Part of a small language model's weights.
Architecture: LayerNorm before each block, learned positions, biases.
Training: a variant of Adam for these matrices, 209M tokens, 7013 steps.
Each number is 200 + 40 x the weight over the matrix's rms, rounded and kept within 0 to 999. Layers, rows and columns count from 0.

# layer 4 MLP down (transposed), 1024x256, rms 0.0497, rows 236-290, columns 0-63
177,191,180,125,215,174,253,213,174,132,128,174,176,180,144,229,183,204,215,243,186,269,178,172,273,286,175,267,178,258,181,155,114,170,174,189,238,191,205,239,186,147,260,203,197,216,201,213,223,181,94,225,219,216,173,164,274,267,196,209,268,281,210,140
134,265,212,178,235,212,221,155,228,238,263,216,195,175,200,254,179,194,235,195,189,144,206,177,195,156,221,287,158,202,252,227,184,176,211,219,206,218,208,196,241,244,186,186,173,223,197,203,218,263,223,188,263,156,189,229,200,210,167,172,251,215,186,214
189,236,182,183,230,245,168,182,192,225,162,208,139,188,193,241,176,278,181,244,269,192,204,151,210,159,238,183,156,166,247,171,256,223,153,245,189,225,162,234,235,223,253,167,185,218,229,217,210,190,186,203,147,204,196,237,130,171,223,217,197,212,173,195
172,194,274,272,161,223,276,89,175,185,180,127,205,154,204,205,271,172,195,226,220,163,252,153,231,254,165,247,232,129,272,204,164,106,248,155,201,252,244,248,201,190,222,153,213,196,221,255,217,231,270,192,196,161,213,207,233,167,171,157,197,160,276,211
109,201,161,198,201,150,178,165,252,153,124,280,228,246,173,237,215,200,225,203,173,219,234,189,225,228,231,199,218,332,207,205,216,256,244,192,111,219,184,177,207,129,233,274,288,191,229,185,238,224,212,156,168,193,205,222,220,272,219,251,191,239,227,219
286,271,261,186,238,161,215,172,198,208,177,193,170,226,206,199,202,215,169,237,126,264,146,139,253,127,176,243,139,110,164,180,186,223,232,190,282,166,187,245,245,182,279,189,223,218,263,166,114,168,243,172,107,183,162,181,198,187,158,193,188,246,120,200
201,202,258,173,209,194,202,217,152,195,171,251,172,197,164,192,187,203,180,208,234,190,253,139,142,214,204,197,213,172,214,238,231,187,215,225,188,193,227,223,169,143,221,214,219,131,227,216,223,224,155,241,163,184,187,168,227,204,182,239,177,188,212,158
172,263,212,179,173,173,219,188,278,259,282,172,156,228,217,192,111,184,263,157,223,227,168,232,218,219,236,192,160,172,213,149,216,190,276,141,228,161,243,118,189,259,166,172,263,167,234,152,212,178,157,99,265,255,211,211,262,130,58,290,139,165,260,207
213,280,191,130,264,228,155,185,272,191,193,215,261,151,216,183,200,210,290,195,166,269,278,137,216,151,183,158,267,133,223,206,181,157,230,190,260,209,215,231,232,179,192,212,231,222,223,160,237,215,170,259,311,177,227,196,221,135,112,247,112,146,133,107
299,209,171,208,236,220,182,202,149,247,197,122,250,228,155,175,219,227,177,212,156,207,229,250,170,209,106,120,213,210,257,203,204,195,160,186,184,203,241,212,165,199,213,142,234,215,224,243,196,128,125,199,177,162,208,228,199,232,169,178,215,195,174,302
209,164,262,282,164,236,188,182,135,181,191,160,256,214,160,221,233,219,178,126,206,207,167,231,228,260,273,223,211,165,251,204,144,277,167,222,156,240,145,226,170,161,188,232,150,213,175,199,209,237,161,123,175,216,210,157,214,251,229,228,265,257,199,133
210,211,161,185,163,245,194,142,166,141,189,141,175,185,180,225,195,210,170,187,202,233,215,125,155,195,195,194,210,200,189,161,250,178,195,180,177,234,244,199,248,189,228,181,115,208,156,211,210,201,199,123,194,226,239,198,175,249,243,218,268,256,168,196
298,211,165,152,149,212,172,151,210,206,205,257,223,207,174,154,201,154,161,195,204,208,232,185,205,167,212,193,176,185,205,154,231,210,187,202,234,185,222,126,152,184,181,186,186,188,222,131,216,215,208,203,240,135,186,186,205,186,205,177,241,188,205,217
196,167,200,174,190,211,188,257,195,193,263,199,289,228,175,198,153,202,303,212,164,225,180,134,206,176,292,212,168,182,239,183,195,173,244,188,208,235,267,87,193,265,233,169,253,207,219,214,189,233,205,214,311,217,207,159,251,201,120,250,97,179,176,194
229,224,159,219,146,186,185,214,172,194,140,238,185,187,219,147,141,217,164,243,165,214,230,254,256,225,192,226,248,196,217,248,206,185,226,225,189,174,193,251,171,217,220,276,168,238,240,237,185,230,267,195,207,206,218,243,154,195,169,203,107,166,212,158
189,236,84,140,156,206,146,246,218,186,213,229,201,286,189,179,135,228,181,147,187,243,213,204,198,168,248,248,137,211,251,90,181,205,142,242,209,219,177,284,183,194,146,186,207,213,179,172,222,139,199,209,176,112,206,208,149,201,217,177,234,329,198,203
109,170,204,214,177,219,189,149,305,270,209,219,215,267,137,96,215,92,168,144,222,195,166,278,164,193,248,285,190,271,163,85,204,207,246,158,208,175,215,159,136,198,190,241,196,183,182,128,184,254,223,152,294,184,182,245,243,176,209,195,144,270,320,275
211,226,216,195,172,155,196,232,141,157,146,250,212,182,155,189,222,159,241,230,195,100,245,219,240,221,186,189,203,259,123,157,254,192,179,197,182,193,241,200,226,179,226,198,201,202,193,189,168,206,269,233,127,176,205,179,180,247,169,162,184,195,237,185
181,220,212,243,224,283,225,193,243,182,222,122,218,116,156,210,235,186,184,209,219,229,125,269,183,157,176,167,206,187,170,176,182,202,184,220,201,135,262,217,141,184,218,217,181,163,179,286,208,176,202,144,194,206,270,166,153,196,213,254,219,160,205,226
228,183,201,192,129,135,215,269,271,187,150,166,202,241,180,233,226,252,96,195,181,160,189,227,170,198,203,164,196,220,197,180,146,256,224,191,244,227,201,210,242,240,135,216,128,173,205,206,210,217,220,190,161,178,270,177,188,233,224,196,186,216,249,199
112,111,157,225,192,174,289,207,243,236,295,192,155,211,176,222,184,245,234,209,203,152,221,197,215,178,253,225,151,248,193,188,228,251,219,165,204,224,219,185,226,199,154,159,155,202,160,218,138,284,201,232,258,190,153,217,215,204,257,209,177,190,207,246
174,155,145,203,174,185,153,211,137,139,223,181,196,181,69,223,195,175,261,199,221,219,184,156,228,185,236,147,219,199,202,225,164,231,239,246,151,171,269,207,173,214,239,214,204,174,262,218,162,210,207,157,269,149,223,219,197,119,178,195,167,220,261,145
186,122,190,202,210,232,266,186,228,205,280,170,150,151,221,245,211,229,194,227,164,136,153,167,143,255,212,154,218,187,190,294,291,196,257,264,290,198,227,185,178,173,165,171,200,135,170,174,117,216,210,158,234,228,197,86,282,152,169,229,120,204,230,173
172,223,213,246,172,166,200,269,219,215,203,207,226,194,195,157,184,151,229,206,175,249,258,193,183,232,194,225,167,205,240,174,182,189,167,169,178,205,229,209,193,230,147,181,257,188,241,155,183,224,227,163,160,221,205,191,156,205,230,203,206,171,194,160
181,268,195,176,205,211,237,238,214,189,216,173,167,162,152,227,172,216,198,176,194,187,164,155,222,205,160,192,148,255,225,199,105,182,193,255,225,174,228,210,163,177,235,194,265,229,154,211,191,203,245,198,308,204,180,180,203,191,212,262,164,200,221,184
163,162,168,176,191,154,137,226,252,212,180,182,247,171,192,193,202,228,249,210,205,151,236,209,285,197,206,222,185,228,253,201,166,179,215,237,205,173,220,174,180,216,249,129,199,190,159,197,204,142,263,185,236,235,199,222,241,164,207,176,165,187,202,237
113,226,226,274,226,200,195,176,174,268,197,203,187,260,151,84,207,339,227,172,319,185,154,195,143,217,222,215,145,233,197,236,224,329,146,209,132,178,192,217,210,239,193,196,192,221,174,172,258,187,199,196,231,246,240,170,210,141,239,230,151,242,169,201
220,188,196,150,147,159,217,253,283,204,170,263,192,191,181,177,256,143,189,269,230,260,238,273,208,162,194,184,191,214,243,189,148,128,320,207,326,225,216,261,233,248,187,188,138,260,143,215,189,173,122,217,203,181,171,220,161,170,130,228,221,213,161,199
207,241,173,229,215,220,184,228,270,237,186,223,168,135,229,189,211,156,177,193,160,184,176,186,226,256,203,259,258,191,219,175,219,226,224,218,231,225,286,210,176,149,149,216,150,221,247,131,184,230,152,198,165,227,261,213,244,152,172,228,215,157,183,249
208,144,172,272,180,236,122,146,181,274,179,163,177,227,214,200,197,220,250,110,241,206,205,222,247,212,250,185,271,170,216,191,243,185,200,182,213,169,250,200,242,167,174,211,220,196,177,188,192,195,170,135,240,183,234,231,140,175,190,212,230,124,222,268
205,206,275,230,180,213,169,236,187,252,172,99,122,210,162,202,309,194,243,201,203,203,177,164,195,224,225,209,234,209,169,185,187,160,216,213,221,167,180,162,178,227,276,294,176,159,140,200,174,227,180,236,142,176,250,199,208,179,228,168,221,158,274,157
296,98,195,238,237,91,116,215,200,218,153,150,121,129,260,220,175,290,78,238,168,284,195,224,205,207,139,187,249,207,214,210,197,256,228,226,235,229,146,209,246,203,221,220,141,111,175,123,249,184,193,203,165,235,168,211,263,190,262,154,277,195,213,166
240,168,216,134,206,180,179,228,126,210,203,253,162,137,157,179,238,201,191,163,146,228,198,178,178,237,205,197,270,232,249,259,229,214,168,265,229,114,225,243,176,160,153,270,167,230,125,136,146,149,183,191,198,245,182,195,182,228,255,251,230,232,194,181
109,267,268,216,158,191,229,240,211,208,188,250,171,204,194,211,220,210,214,145,213,162,196,238,199,186,268,191,170,179,189,221,177,232,177,206,140,189,141,234,183,280,240,226,234,205,182,183,191,254,198,242,243,184,231,169,202,175,193,281,177,181,179,190
304,151,225,216,226,231,198,171,230,223,185,231,179,202,248,269,138,191,141,148,206,202,209,213,127,199,178,223,85,215,229,186,186,178,137,211,186,212,187,193,250,270,197,268,180,176,270,192,189,192,211,205,208,109,270,235,215,167,218,254,185,205,211,207
182,178,164,218,180,198,236,209,237,215,208,224,135,171,268,145,181,204,203,216,171,184,185,228,184,211,251,228,222,265,155,214,235,234,259,232,189,227,242,148,168,200,193,181,182,207,158,237,198,197,187,202,182,224,185,227,215,277,211,195,188,234,203,202
251,177,239,174,204,139,215,165,194,163,160,140,177,132,122,238,222,213,230,218,225,237,155,214,272,285,298,219,159,241,205,212,216,171,199,250,188,227,225,110,189,222,218,231,243,202,155,168,226,211,212,174,225,196,182,211,114,273,222,254,200,143,196,189
221,148,203,209,223,175,137,229,165,246,172,257,205,217,155,199,244,197,223,120,209,201,142,216,234,281,176,184,182,213,207,155,203,142,251,222,201,187,233,152,319,178,239,142,214,210,152,113,220,167,211,191,184,258,180,169,156,186,152,260,213,205,237,192
199,154,173,200,151,206,242,171,175,233,232,132,152,224,177,232,177,253,211,193,204,262,143,207,204,251,230,231,227,255,183,307,188,193,166,265,129,188,235,244,177,121,211,154,254,285,174,173,178,157,184,219,189,238,287,205,158,215,251,281,195,192,183,147
196,157,180,216,299,254,217,233,181,221,193,182,189,178,167,241,172,208,235,181,240,177,172,206,201,194,138,236,158,258,263,204,213,186,140,194,181,237,301,227,215,144,197,184,220,217,176,141,159,194,102,204,218,167,206,182,228,174,232,256,192,230,175,237
111,218,210,169,201,172,198,240,287,136,218,229,153,205,237,218,234,267,161,202,143,201,151,200,184,189,163,167,198,193,171,209,144,198,181,239,246,206,189,287,215,263,151,165,249,229,143,289,290,188,151,219,171,222,240,177,217,143,110,217,114,270,225,186
180,154,227,220,184,273,178,194,244,176,253,178,226,187,104,216,303,203,210,225,238,240,265,290,147,156,186,214,141,220,251,220,260,151,228,214,153,235,270,195,215,186,295,277,239,179,200,216,163,168,244,132,220,143,213,225,184,228,188,230,272,200,187,298
264,164,177,209,174,298,186,132,212,258,185,76,156,176,209,118,194,250,190,370,159,143,239,235,211,252,194,239,256,242,195,223,218,236,152,272,261,240,247,254,281,123,198,252,177,281,195,111,176,193,122,323,115,272,196,282,101,228,179,240,191,261,203,182
190,205,246,229,245,181,158,239,253,154,187,136,205,236,225,242,191,180,216,181,169,280,167,193,169,164,178,186,198,217,238,215,186,185,262,301,191,131,186,165,174,307,226,223,191,200,204,224,155,187,182,174,168,159,186,249,160,204,174,148,187,222,252,197
202,262,226,159,203,189,166,172,272,246,245,119,171,145,237,225,166,153,119,261,208,263,165,124,215,209,142,208,200,202,125,163,226,193,222,197,257,241,228,157,151,198,214,207,264,146,221,151,241,234,266,135,213,155,232,174,202,295,144,196,159,123,178,127
243,181,268,231,216,184,196,184,225,211,204,187,161,179,176,179,175,148,220,191,152,246,183,187,157,181,163,233,215,228,205,257,190,194,243,222,205,238,262,239,221,183,132,257,199,257,217,203,200,195,237,208,203,180,230,170,233,220,177,189,140,238,206,194
147,213,168,240,220,241,193,177,232,133,208,189,162,145,226,181,185,252,225,281,238,127,252,239,162,266,229,241,209,254,246,179,190,287,198,222,180,260,199,220,143,166,253,236,235,237,205,194,194,172,295,222,201,310,246,176,195,187,194,198,274,207,144,126
145,132,158,257,178,148,198,218,247,231,189,176,145,161,185,185,153,204,213,230,208,223,183,162,187,156,226,227,263,140,193,259,175,244,214,152,265,198,228,241,270,239,230,186,171,206,214,210,185,184,221,230,191,276,248,128,240,160,202,196,91,192,185,220
126,156,167,213,161,177,212,206,181,213,177,316,206,235,182,180,240,154,219,207,190,237,216,184,247,219,229,238,211,193,193,219,229,187,162,132,215,191,193,169,204,219,217,147,211,216,119,174,142,208,210,171,187,269,207,158,232,100,250,211,309,256,206,226
194,237,188,200,195,173,220,203,188,215,208,233,130,253,170,189,202,233,165,199,165,169,175,156,196,196,248,250,205,226,177,228,231,199,212,198,196,188,235,166,199,255,222,153,238,175,192,198,191,197,231,196,212,212,211,175,158,153,151,171,170,213,209,174
186,204,185,202,265,135,188,165,234,235,254,283,204,269,207,192,117,175,200,202,160,219,190,236,201,220,234,153,236,173,226,195,120,244,234,211,254,196,255,210,271,219,147,225,159,142,209,273,209,146,133,248,202,294,254,182,238,79,90,190,92,205,250,202
221,208,197,188,145,196,180,197,226,145,188,195,170,251,230,264,267,221,203,211,241,261,230,195,157,235,197,208,171,201,216,225,200,145,180,198,208,177,165,235,178,167,232,171,159,269,155,193,205,151,230,218,188,239,136,214,197,236,249,183,227,270,218,213
225,204,197,179,146,197,189,266,150,178,217,197,208,151,230,119,160,170,152,194,198,210,157,222,152,186,174,251,200,240,259,158,214,207,160,217,211,212,158,216,199,168,211,136,221,247,201,194,199,194,209,189,140,246,130,216,182,256,214,272,203,155,210,192
216,244,241,194,140,172,257,152,222,208,153,242,265,147,167,262,257,286,254,207,158,284,227,158,186,196,211,138,129,198,225,277,205,236,160,210,178,199,151,129,245,80,198,159,202,234,128,225,365,235,224,227,154,203,167,205,202,147,192,259,214,261,118,223
246,174,230,156,226,225,232,264,178,155,200,227,278,220,244,208,213,196,149,123,146,238,221,199,187,141,140,182,206,233,214,210,127,175,154,208,207,160,180,206,237,188,220,197,177,162,217,203,151,250,198,128,143,171,235,258,192,252,296,227,255,207,196,170
# layer 4 MLP up, 1024x256, rms 0.0528, rows 237-290, columns 0-63
273,147,259,236,229,177,226,221,226,204,211,234,171,156,180,287,194,178,246,208,186,232,230,227,226,227,256,200,200,227,197,178,206,215,182,182,215,189,196,184,196,170,182,210,178,174,238,216,224,174,187,143,138,202,186,132,250,174,123,221,126,142,171,168
236,136,230,209,242,143,184,204,225,282,259,184,194,188,199,220,237,235,241,207,290,144,193,131,278,229,253,213,199,151,192,243,220,251,154,196,205,196,204,204,286,181,202,215,233,231,246,133,175,201,192,215,185,208,170,189,213,180,136,197,134,177,156,183
279,212,57,167,237,276,186,187,294,199,211,203,216,197,221,215,207,172,177,245,122,211,208,184,196,283,243,189,246,131,253,299,145,255,156,154,175,235,201,178,195,290,134,225,187,216,94,159,214,246,153,186,205,209,194,167,216,226,212,151,251,160,181,247
159,118,196,162,230,209,204,211,192,142,203,263,221,242,192,158,169,237,306,201,189,188,244,175,268,188,194,150,212,266,228,174,195,272,150,233,198,261,240,210,148,250,213,208,270,171,269,116,217,280,171,184,199,248,210,146,188,188,165,242,130,124,201,201
200,177,208,252,285,197,237,203,192,199,175,211,218,204,265,215,186,267,206,126,186,181,271,248,174,215,180,235,167,176,183,176,184,241,177,121,185,203,240,166,150,169,149,192,230,248,209,265,126,206,145,170,168,162,302,206,199,217,186,204,178,102,252,233
230,233,139,221,172,230,189,205,218,149,175,211,281,270,233,207,268,191,174,195,215,197,211,235,171,221,213,160,184,217,182,206,155,242,183,256,230,242,130,194,264,242,172,201,184,168,234,204,228,216,218,270,164,235,201,112,184,215,199,196,192,207,149,213
278,208,172,182,200,222,194,210,246,192,270,234,258,273,197,204,162,239,246,195,167,171,203,200,259,168,263,174,144,173,172,232,163,190,210,98,185,236,254,166,197,170,183,221,183,132,169,192,185,232,144,209,295,206,179,189,224,152,194,278,180,165,211,242
210,280,206,158,248,167,161,192,326,186,214,203,244,224,234,184,218,154,214,254,218,236,177,139,228,180,209,193,199,136,235,188,189,190,251,171,200,249,168,193,180,169,162,201,193,203,170,190,242,185,194,172,206,262,211,170,179,65,110,311,129,230,160,161
227,150,206,201,135,82,217,242,268,189,268,190,211,209,247,201,210,160,264,174,272,203,95,236,234,192,241,143,211,250,187,186,137,217,282,142,187,260,178,314,143,241,235,207,167,156,196,221,220,210,218,230,226,252,190,164,195,182,135,257,168,182,219,261
157,228,175,276,218,237,173,268,307,137,207,218,266,217,222,215,145,236,194,155,136,236,204,293,177,230,334,220,126,169,160,158,187,185,249,188,169,220,226,231,113,162,217,246,230,175,233,193,180,228,148,172,181,201,159,180,195,191,103,204,142,137,226,297
177,187,164,270,192,201,142,177,186,189,218,165,206,204,224,240,186,236,186,234,176,235,227,154,184,156,223,229,115,187,155,225,230,186,220,194,187,183,249,214,214,247,234,158,160,146,236,270,189,165,177,237,264,203,167,163,228,129,174,202,179,133,158,208
180,207,197,205,204,212,182,225,184,169,206,163,192,210,225,221,189,256,216,203,167,140,224,206,196,196,226,174,237,224,191,207,205,223,217,180,226,222,163,186,283,189,212,213,198,164,195,216,229,168,146,176,196,257,209,208,218,175,182,174,224,163,181,185
248,127,218,146,240,205,240,229,221,166,267,227,281,254,196,229,172,225,266,203,183,187,162,234,148,207,266,221,161,217,223,224,133,222,190,181,196,240,261,172,201,228,200,194,194,181,202,207,221,203,178,225,259,263,183,179,216,179,174,261,157,151,177,216
161,201,219,184,203,273,226,220,221,183,213,170,182,208,217,238,153,148,210,169,196,214,196,195,216,218,224,212,228,217,208,251,173,251,223,211,292,245,197,202,160,158,183,186,202,158,226,259,233,188,104,187,181,188,190,127,235,208,172,182,208,190,157,212
257,121,238,240,183,177,210,204,177,146,214,277,239,275,187,192,132,291,214,256,223,166,185,219,214,243,267,85,144,120,203,194,234,232,171,159,191,209,192,226,278,196,289,171,154,233,212,195,159,191,226,296,178,296,209,234,205,269,190,268,139,162,170,167
192,254,168,236,247,129,191,264,220,310,286,219,185,187,213,178,177,266,360,183,231,201,209,221,190,176,189,58,156,90,180,173,207,221,245,172,208,163,256,225,300,227,193,134,202,202,257,228,233,184,213,261,196,232,196,182,261,209,140,253,206,26,198,245
235,252,104,217,200,195,157,202,223,227,262,205,180,203,219,139,132,224,193,163,183,239,111,229,178,187,221,196,177,133,172,245,253,158,225,163,230,167,241,219,211,249,157,146,147,196,202,191,164,193,207,268,311,234,263,151,230,207,209,147,136,235,184,237
216,194,225,245,228,232,76,220,215,265,183,191,215,204,201,277,169,219,213,252,187,255,178,184,228,204,204,230,147,192,232,199,201,199,190,173,167,241,176,240,181,192,234,93,269,266,202,229,267,227,191,158,165,193,256,164,229,81,178,201,102,237,127,236
282,259,172,238,260,173,176,229,232,253,218,202,209,193,173,178,145,162,318,157,161,142,169,207,292,227,189,235,186,257,235,242,228,234,138,140,207,178,221,193,176,182,258,248,266,183,225,238,175,201,127,188,228,243,268,183,220,122,161,199,198,176,183,187
244,211,183,173,237,255,109,200,281,263,253,207,194,226,201,213,266,165,196,169,183,137,219,236,258,179,179,181,263,129,155,192,134,213,193,220,184,130,215,158,153,200,197,171,188,261,195,134,185,205,204,186,251,241,288,244,218,174,165,275,211,154,193,202
232,268,236,221,192,253,159,230,240,253,236,283,276,174,181,186,278,220,211,244,195,166,261,220,186,159,183,142,122,194,182,224,172,243,189,224,204,191,274,151,177,208,180,219,177,168,182,171,209,217,193,208,182,215,182,139,203,156,182,221,152,231,109,182
166,217,168,292,188,176,202,270,265,205,225,312,205,228,310,186,124,284,215,172,141,207,245,161,255,194,226,242,165,91,218,251,265,239,247,135,205,250,194,196,184,179,208,227,236,179,170,257,163,223,183,206,229,247,261,178,205,245,210,144,113,162,215,244
192,167,221,213,195,199,140,223,207,238,216,190,252,183,198,201,232,192,238,225,278,198,183,123,195,211,168,211,182,212,214,205,237,203,243,198,198,174,233,214,216,269,174,237,176,188,181,238,154,215,200,237,286,214,225,158,194,211,180,168,182,160,149,255
228,214,180,176,208,235,207,236,175,210,223,208,212,189,203,153,155,190,187,201,212,175,232,210,179,257,204,224,182,192,204,182,173,245,197,185,179,241,210,257,209,205,163,256,185,227,177,209,216,230,215,204,235,178,181,184,202,156,171,233,181,172,196,221
260,241,205,235,241,228,241,207,193,174,221,190,225,252,219,191,202,185,235,196,255,216,199,199,174,190,220,204,176,184,178,188,171,226,214,181,221,201,222,215,205,208,161,268,121,215,194,178,217,239,150,241,217,224,157,206,207,217,188,240,215,208,208,213
181,255,194,144,246,182,227,197,286,258,232,222,188,247,238,178,118,181,221,198,127,227,252,203,191,196,266,183,238,110,215,206,234,214,197,69,288,212,154,171,225,218,183,189,205,184,263,172,248,195,155,253,208,272,234,156,344,174,139,207,248,78,191,283
190,198,177,241,271,190,172,215,259,264,232,222,194,182,252,226,297,172,202,272,163,205,223,185,201,228,246,222,169,238,160,251,97,209,247,163,234,213,254,265,117,164,222,175,171,117,172,188,174,262,173,175,237,239,191,202,186,155,108,163,253,190,264,150
170,233,120,130,253,195,159,200,172,233,219,251,191,271,210,201,186,177,162,184,107,180,194,154,152,211,237,190,149,107,187,202,206,181,195,167,248,199,216,199,200,216,196,247,172,139,204,263,219,178,238,177,239,176,227,210,217,251,203,190,154,179,227,284
262,199,174,222,298,208,207,231,201,177,175,258,218,225,212,214,214,169,240,184,240,233,153,189,194,176,250,233,121,175,191,178,100,186,212,211,245,276,176,196,161,227,160,201,123,168,120,225,221,168,170,197,146,180,244,185,210,174,212,353,99,244,122,162
259,210,193,144,275,219,167,162,239,247,205,302,205,227,213,155,218,103,213,234,174,210,176,191,306,143,215,212,133,83,170,220,195,219,198,130,244,168,149,196,192,204,167,127,193,223,213,187,206,168,126,210,222,258,263,186,224,184,167,194,193,169,204,177
312,151,212,228,218,108,146,237,220,206,203,224,235,194,188,232,237,170,215,210,212,86,208,238,263,179,187,156,138,128,164,177,213,259,153,155,204,211,191,148,262,173,183,188,151,192,247,167,167,146,207,225,187,213,242,164,261,245,215,210,193,206,253,213
144,208,151,178,182,255,228,220,217,226,204,278,234,218,200,118,260,190,172,164,137,233,161,227,97,227,195,169,197,133,197,217,208,191,146,201,219,228,232,234,174,206,128,211,177,188,135,228,224,215,178,185,186,191,207,172,186,245,201,294,156,174,197,218
233,127,252,210,224,195,196,195,187,284,166,229,241,209,227,255,164,254,230,227,200,182,240,204,263,300,196,194,178,164,141,184,223,201,209,204,214,148,236,151,250,203,113,147,178,237,219,264,232,137,175,233,188,262,286,205,206,138,106,264,151,156,185,176
228,217,210,125,173,149,184,206,226,138,222,170,226,233,232,220,180,239,178,261,208,151,143,256,175,168,257,179,187,239,220,184,154,209,209,176,203,298,185,177,174,237,194,248,200,194,148,142,271,241,271,229,169,194,176,222,211,151,137,327,211,190,160,200
214,186,188,244,256,128,179,260,189,239,223,223,188,217,255,172,227,149,245,171,228,226,244,194,175,140,189,175,169,159,248,233,193,164,156,188,170,171,209,221,260,250,191,163,184,154,204,162,205,267,183,197,233,182,232,207,213,248,211,196,213,119,247,207
245,164,183,235,228,232,197,220,214,223,198,221,232,218,226,147,212,120,230,155,146,201,206,237,258,245,266,246,210,127,222,214,192,223,174,181,187,186,236,171,160,213,193,190,202,159,187,211,219,225,165,136,260,204,196,204,216,224,214,182,245,120,170,222
202,123,153,163,180,200,247,317,224,231,201,221,262,171,225,241,141,194,206,169,96,177,185,129,224,240,218,213,165,209,297,215,192,173,162,182,276,206,172,199,123,219,220,186,201,161,173,245,182,195,113,134,178,176,234,193,248,205,216,181,182,183,175,184
184,193,173,224,208,160,226,182,194,220,181,195,211,191,252,229,158,213,183,173,158,229,216,232,177,273,184,218,177,179,209,242,178,259,160,196,191,295,231,270,251,223,174,163,203,130,169,213,191,163,221,214,183,214,204,164,227,164,120,190,160,191,143,211
206,289,199,201,226,232,207,152,266,264,240,230,204,214,206,139,196,167,184,251,240,176,151,231,279,177,248,154,217,183,211,193,159,166,326,163,251,263,125,205,190,188,155,177,206,138,193,237,211,234,243,246,186,211,195,128,207,190,163,150,200,156,195,220
183,287,194,153,214,219,186,208,253,185,239,271,227,225,207,215,156,150,208,148,188,190,112,178,147,173,246,214,188,120,192,244,207,158,159,165,179,237,181,198,195,213,227,102,84,142,154,132,285,212,162,226,281,243,233,202,235,160,225,212,220,170,181,248
179,179,259,183,207,116,222,194,185,304,248,242,184,202,219,163,162,247,237,234,210,214,120,195,256,297,210,177,193,179,197,198,178,196,230,209,193,147,290,292,206,116,218,203,232,223,232,192,185,137,188,205,198,277,211,196,203,170,155,211,54,165,243,253
191,203,106,251,262,133,170,205,219,271,288,198,258,156,260,213,274,242,310,259,138,104,144,148,132,257,173,193,237,167,231,258,132,345,181,216,271,215,181,230,317,227,173,138,109,160,269,190,172,230,163,228,192,300,264,159,294,142,161,208,180,162,100,143
202,209,221,173,195,137,242,233,201,215,250,218,173,207,236,166,219,216,225,183,244,198,184,202,220,282,181,179,209,137,189,280,184,212,198,143,202,171,238,268,275,199,198,207,252,259,227,187,238,243,140,186,315,242,233,204,217,215,170,202,209,182,188,247
150,239,162,229,265,176,156,129,299,209,219,192,248,237,272,206,252,180,189,213,127,158,213,157,190,186,253,223,139,136,156,246,139,198,184,128,228,170,160,169,138,247,199,215,138,92,185,186,305,178,184,167,213,182,161,230,207,186,198,210,168,149,209,205
228,250,164,249,161,192,168,163,207,256,203,277,217,174,259,214,164,292,150,252,176,211,147,193,172,286,236,227,192,140,137,198,197,224,169,192,247,203,189,159,249,191,163,183,153,197,216,195,224,185,209,201,144,249,238,228,247,203,138,225,170,161,209,268
167,168,164,198,163,116,178,196,223,162,243,218,265,264,244,179,179,240,242,232,211,224,206,219,199,238,309,149,132,141,175,196,220,219,134,158,200,164,156,214,246,209,192,202,178,213,225,168,256,192,201,266,212,187,187,227,256,272,164,276,100,132,211,327
262,183,139,159,262,174,134,190,200,247,194,265,219,205,185,183,179,196,213,171,135,132,207,160,240,200,183,157,189,144,181,227,173,233,149,208,212,204,261,184,208,192,209,137,200,91,189,193,264,212,188,179,263,234,295,124,198,131,172,210,201,232,116,120
242,183,118,231,193,121,221,229,181,225,226,172,242,215,248,186,186,233,183,174,164,137,181,168,171,176,201,197,198,169,206,296,215,231,159,202,221,194,255,223,237,239,200,180,141,245,274,203,296,192,164,205,226,205,248,226,252,238,211,194,167,124,246,249
250,230,194,242,200,219,189,254,239,157,216,173,281,180,219,193,260,158,219,169,191,228,230,265,204,216,178,182,198,160,204,157,184,197,168,206,219,214,192,169,205,206,123,206,186,246,217,191,198,234,166,204,169,193,201,155,237,221,197,170,225,173,179,189
246,208,189,199,192,80,179,230,268,264,233,184,241,277,215,239,149,212,217,223,184,229,202,144,182,198,244,214,179,202,237,163,167,234,224,165,263,245,198,170,225,218,175,230,190,177,206,230,224,151,135,188,232,192,195,186,211,173,165,234,108,152,178,221
249,209,187,260,260,225,232,180,196,260,189,194,201,199,221,171,223,217,215,181,154,184,180,230,221,200,226,203,197,176,168,192,210,243,186,216,194,264,180,142,216,188,182,224,187,158,183,201,218,239,188,182,167,198,198,185,207,224,156,164,224,172,197,236
262,229,217,191,254,152,200,243,188,213,216,144,216,254,255,176,203,222,188,187,285,210,82,284,202,193,226,194,182,182,257,198,111,174,186,87,224,252,209,221,156,205,165,184,179,100,210,192,203,197,164,227,186,176,238,218,193,228,182,173,199,148,112,257
224,241,177,162,155,155,203,139,236,239,203,246,233,159,205,140,202,208,220,191,179,242,204,258,218,281,201,161,167,169,156,208,176,221,190,168,285,181,198,214,205,206,233,105,204,201,205,166,302,242,148,226,279,245,262,229,261,203,129,213,195,147,191,238
202,246,96,143,225,186,135,256,255,236,226,232,248,199,243,193,196,179,236,218,258,197,154,193,188,177,297,184,178,230,188,191,142,274,223,214,239,231,257,204,204,225,233,266,266,103,171,180,203,155,144,193,142,254,179,115,189,111,172,256,207,250,173,160